From a checkpoint of a small transformer trained on Wikipedia.
Size: 8 layers, width 320, 8 heads of 32, MLP 1280 SwiGLU, vocabulary 4096, 13.8M parameters.
Architecture: RMSNorm before each block, tied embeddings, capped logits.
Training: a variant of Muon for these matrices, 805M tokens, 11399 steps.
Each number is 128 + 24 x the weight over the matrix's rms, rounded and kept within 0 to 255. Layers, rows and columns count from 0. Numbers have three digits each.

# layer 4 MLP gate, 1280x320, rms 0.0973, rows 303-336, columns 0-63
106133124130132154100098141152133142149115165159124073156115119114095117121127104104159107116133117097121102150138131110100097095112142138152111125118090088153125139176133117122177132132131145
118113135114158084128084086111130135142125128112103156106114171186134161148155100146097111149152128104114085123105125147173078111169103108105079136107125137091104140149145143171089117135125141
130135161108163118110144145148109101152093177139126099122137121112106131135148130119137129115118136148140142161136143127147133138118112169137122134169135121104102120116091118081126155133113150
121129173099122116141153124165110137126146140125129143110143146130110116112140132108165137167104131171144130162141155105107138122127082112184141098164122140089146112154104105154181104159111103
111097118107166151141136120134130124115123167077114144102136126158130125118108118132124151114121110131105109113131130121138152114151105155118147136147135093169155116142127135063101095118114140
155149130157148172160155114113103143067108099130165125130103124172101114150120048125106111101092141139153104158101110123164152140115125148157139153150131126114139184097158156118161167132107146
096083123131129143095163118133120174113089080141110175111153117118189177140153084122138152128079144150144067120114181081130114118101133161138147169143164127151104073095128073163159090095126130
129116186141095134131114127107105089124117125129149131144108143123132124077123122127156124164104136125137121163156140130150137112136134116128139143123142128168151153141112160122150098151127113
130124115099170112100169138135140120154126106146085095143129169159129141111145140115150121112081185135129134139092120155177119142124140122127142135125101169130106130122155099142097133130118122
156106128101102128141147137121139113105118099139146169138104092133117122162104145103138141143136153116130105145149128135121124134107129137135128139126133174136136113120144130154141107111125124
118144114108107085167125138150081167151142112151128166105135132082132172121141082174144125095119167075120100151136150133129121150117091095134123110085171067143089124134084130101128106137156139
117078109166166125165098120109102120124165136158136162101150110125112105074103126168132117142159171209120074133157113141092179097095128173105125148169134117091113109128116149090151105134144136
101132104089126167090133117121164137125131145156132113118134106120145142094082128094113145104120153123110117172103121157111085126155141105152137133183117108130127164153109122095167138124120130
103130112120132140095139147145141116177161117158120116143133095145131134185092142116136125176138125123128142128110149125129105084129124100144110145149131119127150123167120137100115113152105153
132110096128125122084105094106086141111098173161097134132119138124170131154168131076117147144109161155130105130149103128143140104120094153144130117140181156149119088119166158137116092148116151
113162152114106141183111100138095133132148168146146104096164092099194142081122089121112152118108131113092121151104127138159110110170098103143097123135139136110161147100112124137108161101106112
117103107118143143150117128129110118126162152139121137134106137136126082132142138137108114140106125130177120107114130095140127132131117083121129150097121115111149164127107087138186145117127148
122085181158137136120152098140115147104122119137148113101092114168135145129161147102136130172178170102149196159176116123109127137100151142137143140108120140170168134099110112141118137120082130
121155162127121117174140109101117130137128135127145110132162182165115120106164085111149121168152155154140149107141115115152125143142116139118135161135091093117123156132138141131103083133108137
134128128130114143132115155149148095132154138131175120139127153138148145109157166187109082099102164133124137174111103132140105125056132154137149157157122128161111145099164144099121130124086134
110107116128145114101104175151134137119145130111087108153112108112096121138134148153134131100138175151133126093085151151135141116168115110137121129122146178118133123110131106145187163137143162
101173116139139143107094104112213138150128135155113131135097180098122160097103130121113163155097181124136110140122124148158124102127133148151121120122104169188150115176186130116142133140160144
142131138131114098130153177157138113160122157110111093103140116139157152145154119170124121112112117145139156172117177109116142165115104080146100108124128127097125170120165120102151135110162127
162094128105177141100158124110108140124136112153131093117163138076165085139125108112120125160135145134115098103133111131146098081131147115110117129085095135104120114173133127127119128142133127
130129124110158161162107138139146152110126107087117145111138099128133125142152092143125146125084136149190131140119112121146091148132091162107153128144119144094142116148134169163160133147109156
083114134133183167140125132131089186143145138136129103166108094130074133138101087112148099168093138107126087135148134097137087114118134096098089124166155149111138142162111136135096092192089155
131129139141108127085136115142142150131128119151083107131105141107128111145061125117181094148118135167095107121087124125138136163079138086160124154140066148151111137137118132141147093137159140
131109089167155104159164131127159139153125135148153169092139109158146130130094073144149121134135146122136140127131101090156120142142113124136185167135123124150136170105130132106123181120129150
135158102090167146117110126121158110140113074171120166095123112168134153110183127131108128158107132131113119112169156127096161153114125106152161072110120136081084107100082149143127130143126114
124085091129119121156123127123102087141136128141101140065114151104149106173152084112145093100118117157100104180145137131134170087146152151147147101133158115147159136123160137172113102185106156
129068150125117149121087151125082134120132145133182139147179109134099132137153148127104085124113149134104107145121151118110131124125141112119142134154116132118115158145133115196175101116132134
113148061105139167134088164110181117136096148144093135108122123173168125145116091092164092128130160165125103145134091107102123111133134170157135113174097135120139179177110113109126134101085155
152116132107121099121132172158152114189156179155109160116099095082144116125102144167118135085101145172174096155127092149109122151132123163131105147159164138133115095091129094129119129120080121
131150065104162092094146058125121194116137114155129126111170115121124148148108145171137093114175155114137133109134105136142113088135154118082123136062163131100099135165090110069136145133123137
# layer 4 MLP up, 1280x320, rms 0.103, rows 303-335, columns 0-63
108118170101118108128106148105142131123140142096112084133154149140096094115124127114111126137124128115161157106136105160151118120162111137154120103100079081096091149099106101096123144123124144
166124166088095169107112133128150157139152121155084117065095161136147180110118113159111145140108115098131085079097098144106117055116163109081128158133102080169167095137077116097143126130101145
115108111111145143122097102135141196109153113118105139131130119113113111145130156137176117135183124074122123155117151139147136158106116117162131108124125108133150156104120158118104080132143129
116127118170118147143142169110147133121119144152123116115126145161166152131133130104105121101113125084130080160120131172150119146119133114111146139100142133139089122107155166129128148132138148
125154157108102101142166135130104129126171137139122141132115147119122128158159120141116120116072121131122138091120174142119140147160159148123168152162078138141133113144140127157136122124119122
123118103132167136158140094182171170129140117124109159099179140179125111134169124149080108091141108074147132122079147139121154139119158095135157084123112100150103106118127060127112128117146127
124123144129154159117097120147149128117068136089115124151113092177122154164132127116107170126082146128108066138082119122132092145108152097174111110120123145117139158159129111118074172107095081
140106115161109107141095113113119139137134111136081097127113102088153112112120167167148137113145087112138135096164113117088119107133135121138146156127097141131126104070110105120133110171132116
142114097137131099152134140128080128128105117097115118152171085080104143110136120153138129136106106150139122122144147089130113138112131121101129130090118135147146166135125134114164099120160125
107146122129132127136122150122144131181161126107108117123125141096091145123161162155122128126114144137130121143111141102104126125092146152157099065130120121103120124102135138113121087131130117
108107143143147103182106161098125147173123093127143077141112152133152146125073137067130134136159127088147089091133142121143098157105129122123085126135094109131151105110150107164148132160160132
078136108095121100174133103122120175101144138110117125083126112140109167136117129115144110112128165155129095119103111130118122100113146140138097117122127117137112135122111112151154102132165096
150113124137135148129130178115160107140129128156167127098091113049160085125081127155097101100113145100105143113146145196125127129154124118140089139089116149111145131156159131193124102102095116
169146139116117116105118100156133119170152114132067125119130137117146139137109156095117138167122128096116121120109085151150149130114111106168129143175089148130145167144120128126106167112153116
122179116126156120130117115165089084144091120170154146119113161116034121136152092142151090117114137130059105143130118143132165163119116141113170110161132138138111099137096139104157144112087157
089151142126098105192125110123081125156171140166146123076127082056148161154126089151128129136118116112071165147119134116154120126139104111123141106130114124128113175087127131088145162123112107
148137142107136098130154113130096142114118141157105115097124124087117110132088136100135084150097107148124118170108105173095129115104197142131114142118129147125128125095103129132140215119093143
115142095081123164116119153130169163177128134161194126148067087145088085127128110129129133136115123124159141094140162098130172139160132122170203137154095107140158129124143117101149082137145146
107140142121101108143152139149073128153118147108152086119156150110131140106115155121103125195115114129070095079085126190095153155148137115111096126097096111131148093098167170129112153147115136
141150136180107131151124117127132128130115094144149125107089132114165121142171149142140151098173114114159104142124133124129133150127125121149132111141125141083120146089158141099142083093140117
101146135077104122161128097109087101117092140083147105097137148151127156127146123148177109116135124139131126154158089148155124135130132167141126112120107126167092135170133178143131133168106172
139132153127146128128164119131126164125144142143118140122124142150138129128111144121146148082166153127149095120136128104141092106137115106176144106138145150130115133163155132153105139100093154
090136138100156102171161123135139123125150116083110129137102103119083158136171125149102117124114104205154141150126131190115133090109121135160134142113153115115152071103141092149122088124077111
091126120156117140104078111114122116108125124098100175114126165138094093117156151166109145108143138126132162128136131110165142149123101129111140167117169107151142121076149148180144102108122116
123117076105141118117140092125133125144111128081131162155145125125152150126108086133137158099146131147097108147127168095137129104148132157134105137121126125118130099143130165142137129116126132
131129112080149144108083118093138121118164139140084123136052135141155126126093135134114111129127122102146090113165164132112135140126138154140085124162165108120095140109147146097139099038091113
135117123175090135138132160120138144121107100129118140130118132130137177127160101122174165127106127129130125153174114126089118140102106138127138146145149086138178108127119128139149122128145120
159127143099124117118158155119102108110131152122144126132160109130134101155096157139163119083147123074123113142113152111142099110125128112138149120075122139149105120102149160125178097151124145
125117156139135119171127147101169091139140114122166107153094133132102119121097156117162126137175158121155134141142142134150162129144115106143085110123095090129098101119134132137114116147144110
126126138117086149138113118099102142121138125135087187136122141097137085161157117137117099095146136122146128144107129099085120152158122085124124097107120119136156092147137078112124089103114167
142112124145117140115125122132103151147115183103142139124113119129140165132102137148142126142105157121132145104142102104150096121160120132111128167150146121101130109110137159078113136127100105
083163141096174142102117129113090093127109116152136157139143116133138093152160128145143083134126137132142147175115113126105135168127122172098096163108090086158135122147137078053151143106114087
098175148148115118152196082109109110098114144132152145157139108113160159143166146137078149145119137179155122138160144148138133128101123129157115149092177186092092084113127118155124137117170156
# layer 4 MLP down (transposed), 1280x320, rms 0.0244, rows 303-335, columns 0-63
131162101095126140128140090098082159104149114126155096177113061161129129128177138122170083158111148156148120100085158067129130124127118112114167112160113096116147140141147107129167147114152094
117105137124135117137104080137143104140177050140120096107091150152171093131140116160185152131144137155132152148081155039145120127107135130164114093103126139136111109131120126080113104170158116
155116146112145138126091173112173155164136173116149129149152136131168132132115127118128107140115095137121092148124140134104142132124144173122104140129134105148175095169149116170159149136096143
115109178106112111082121163107135124076099105093152126113163110167147142114104155121140128098138115117101103124132120126106114124120125123138169121117142122094121170158146120150178129130099121
124174160170110100135161133146144122104112104123091104140150113143142132121118139129094094142142112133094172152120126109118150146152137157128111100120131151132129120094132127145122098158105140
190152136119125155077123138132123117164158091185116062119138128114068118140088137091128135110148114137054161115146108123128157157129089150122142133136094118131118105121152141156142125124086175
131097112136124154132152105129163139100140105120177140114155150074172151089147118079102134129120071150132119077101170112146109181119104140116147104137109079133166137139161116133140127108129143
095131133133135135165157109159113140143109174103157174139123168117090123171075110112126172156140118147117162129132142127125129145137131138121121161126129122076122100146110149105108119122134161
164141145104097105119126148097132084150110100122153115140163102179131108160113111138128132089139141175136126170091128166161120102106163118156136182147116112127114100145128123142095147155085133
127128110120125122140161145116154113104132145118132176144111140145127139142111125133137136154126137120139128118122137126134125158146117105124114154148124152128130133121147076181134099142126130
137144128154140107138134101125129100114162120140072082138142152139147088120127160146116117138125100140146095164126082114139154134122104163164122118151151115171094102165122168175108114152087168
144119157102135130102093129121105095145119117135122125134110124141146105109154118098131155127150129102131120111132156191112130132135131116188153151111119142132164119141104147146163103119153105
129124112171140137108083109168109158158139103096115098146138157160142143113133168144117178188113176135155101127134124125112159118163098075148122125115091134112104126182113137133151103119070098
108109127155114080130130133099126144130161126114122166137113111125154116152091139153147135122157110098138135151140104164098129122134106085109128094105151136146094124162111082172118143103149123
136092129127104152138135110094160149118089077122094149143161120167115097116095099142135160127121132111098103142135102120155126108151154147139120180125068098127129171167108141168143155085115113
101135135101114124126125121122085115079137128130116107099152096133126125130109113115110154141111124134128132126138099150139114124129137125133137117135120129113122158145149121142139129100145139
137148127109077155116080131117152146141120152149163137103126118132118153116100118088149130118140138130137133160127130158144154135133090129143123181127098131156134105114138168132123107166177131
172138133095126163090144151131124079134134166124133093138169126101129112121141152093191161108152110133092152188147180153140086148128090121110087143079189148151118183139105152133105167143068166
119122107104173157165151116102132136076114093088119111134133143124135106158112120129142114119100173071153150126116153079156089144132119102126145151119133148135180154169111155126132132114113140
135135132125083078118104116113091111126133118141113166148124130158094135190177117117166142166157109140119120114096122144156146087124143145125112125168110151148101126142136150150074127151076143
116139089173128126105146143107147108124115101105077150153128113110175125129124163122107136166131157124121126125069153127126111092164161104107116161134150148107181092115106111122139160150158121
144077148101139116077130175125122116141174108126063145109112121177056157130139137098092129159145136099117155100126169151125115134096124131084125143139125101121103132135169122125105073114119125
093108187145072095116111108137118082158069124129124193081129177132090135091148117107081155127146120088140157098113104127112139110096107119112132090150115082064141118122149100129128158148091128
145113123124111123148126116162157163104124126118173134110124156102137140119093155086118158105140191130168128130148144130158103122176127124119128124151138076110147159091122130132128130171161121
146153121149111133119072143108116138131127122171140138110143136135086155139131149120126130134090117137121153187153129131139110157142128119146141140117140154126127127103119082113120113078107161
102114143120106133123160124092149122041119132139104101126136126115130110134134134104079147068152106169117148167158122164134146111100099108074149120122181130119180111101097141142172072102151107
147120088077144098102084156130135122140153129139165127124120128151124117139090170165112135138125114095144095134111172135112133119134155123061147118126118150119124127151119155109120158133146156
127153139132148100113111106136136097101168083111132108104176171091148162144161112170120095165101106103134114120101085081118158137177116133096121100098121107136142148148175126103144160132148146
097091133108128167132117123142155143119124147159125130146122111132159090140087139143158122149117167157133140131141133132109123130108125114145114153109106125112155139138126107114105150132134141
122170152143121158049121120131122115188137118111154100115129129192142147103137109129104149152121183107105104120176107149081136107132097170130110169148150132151126125141055128131127132152160142
128115121145160086119125114131117106157158119166107120167156116158149105120137109100106112103159148173085168168127169142107104190135124148116112094154131151153110092113140124134107115144125144
156139149085144142127173141145090125146184110115108100117146088161098155110148148122158112104103161126119131177114104194131101104124104100126174096090140158095142115145109121135150119143130147
154141102169142214118148121158111152119187160111164110124173191121129112103115159100140093107135133097147163123145142156114131168079143123142124155108146149130153113132116129148123121121168109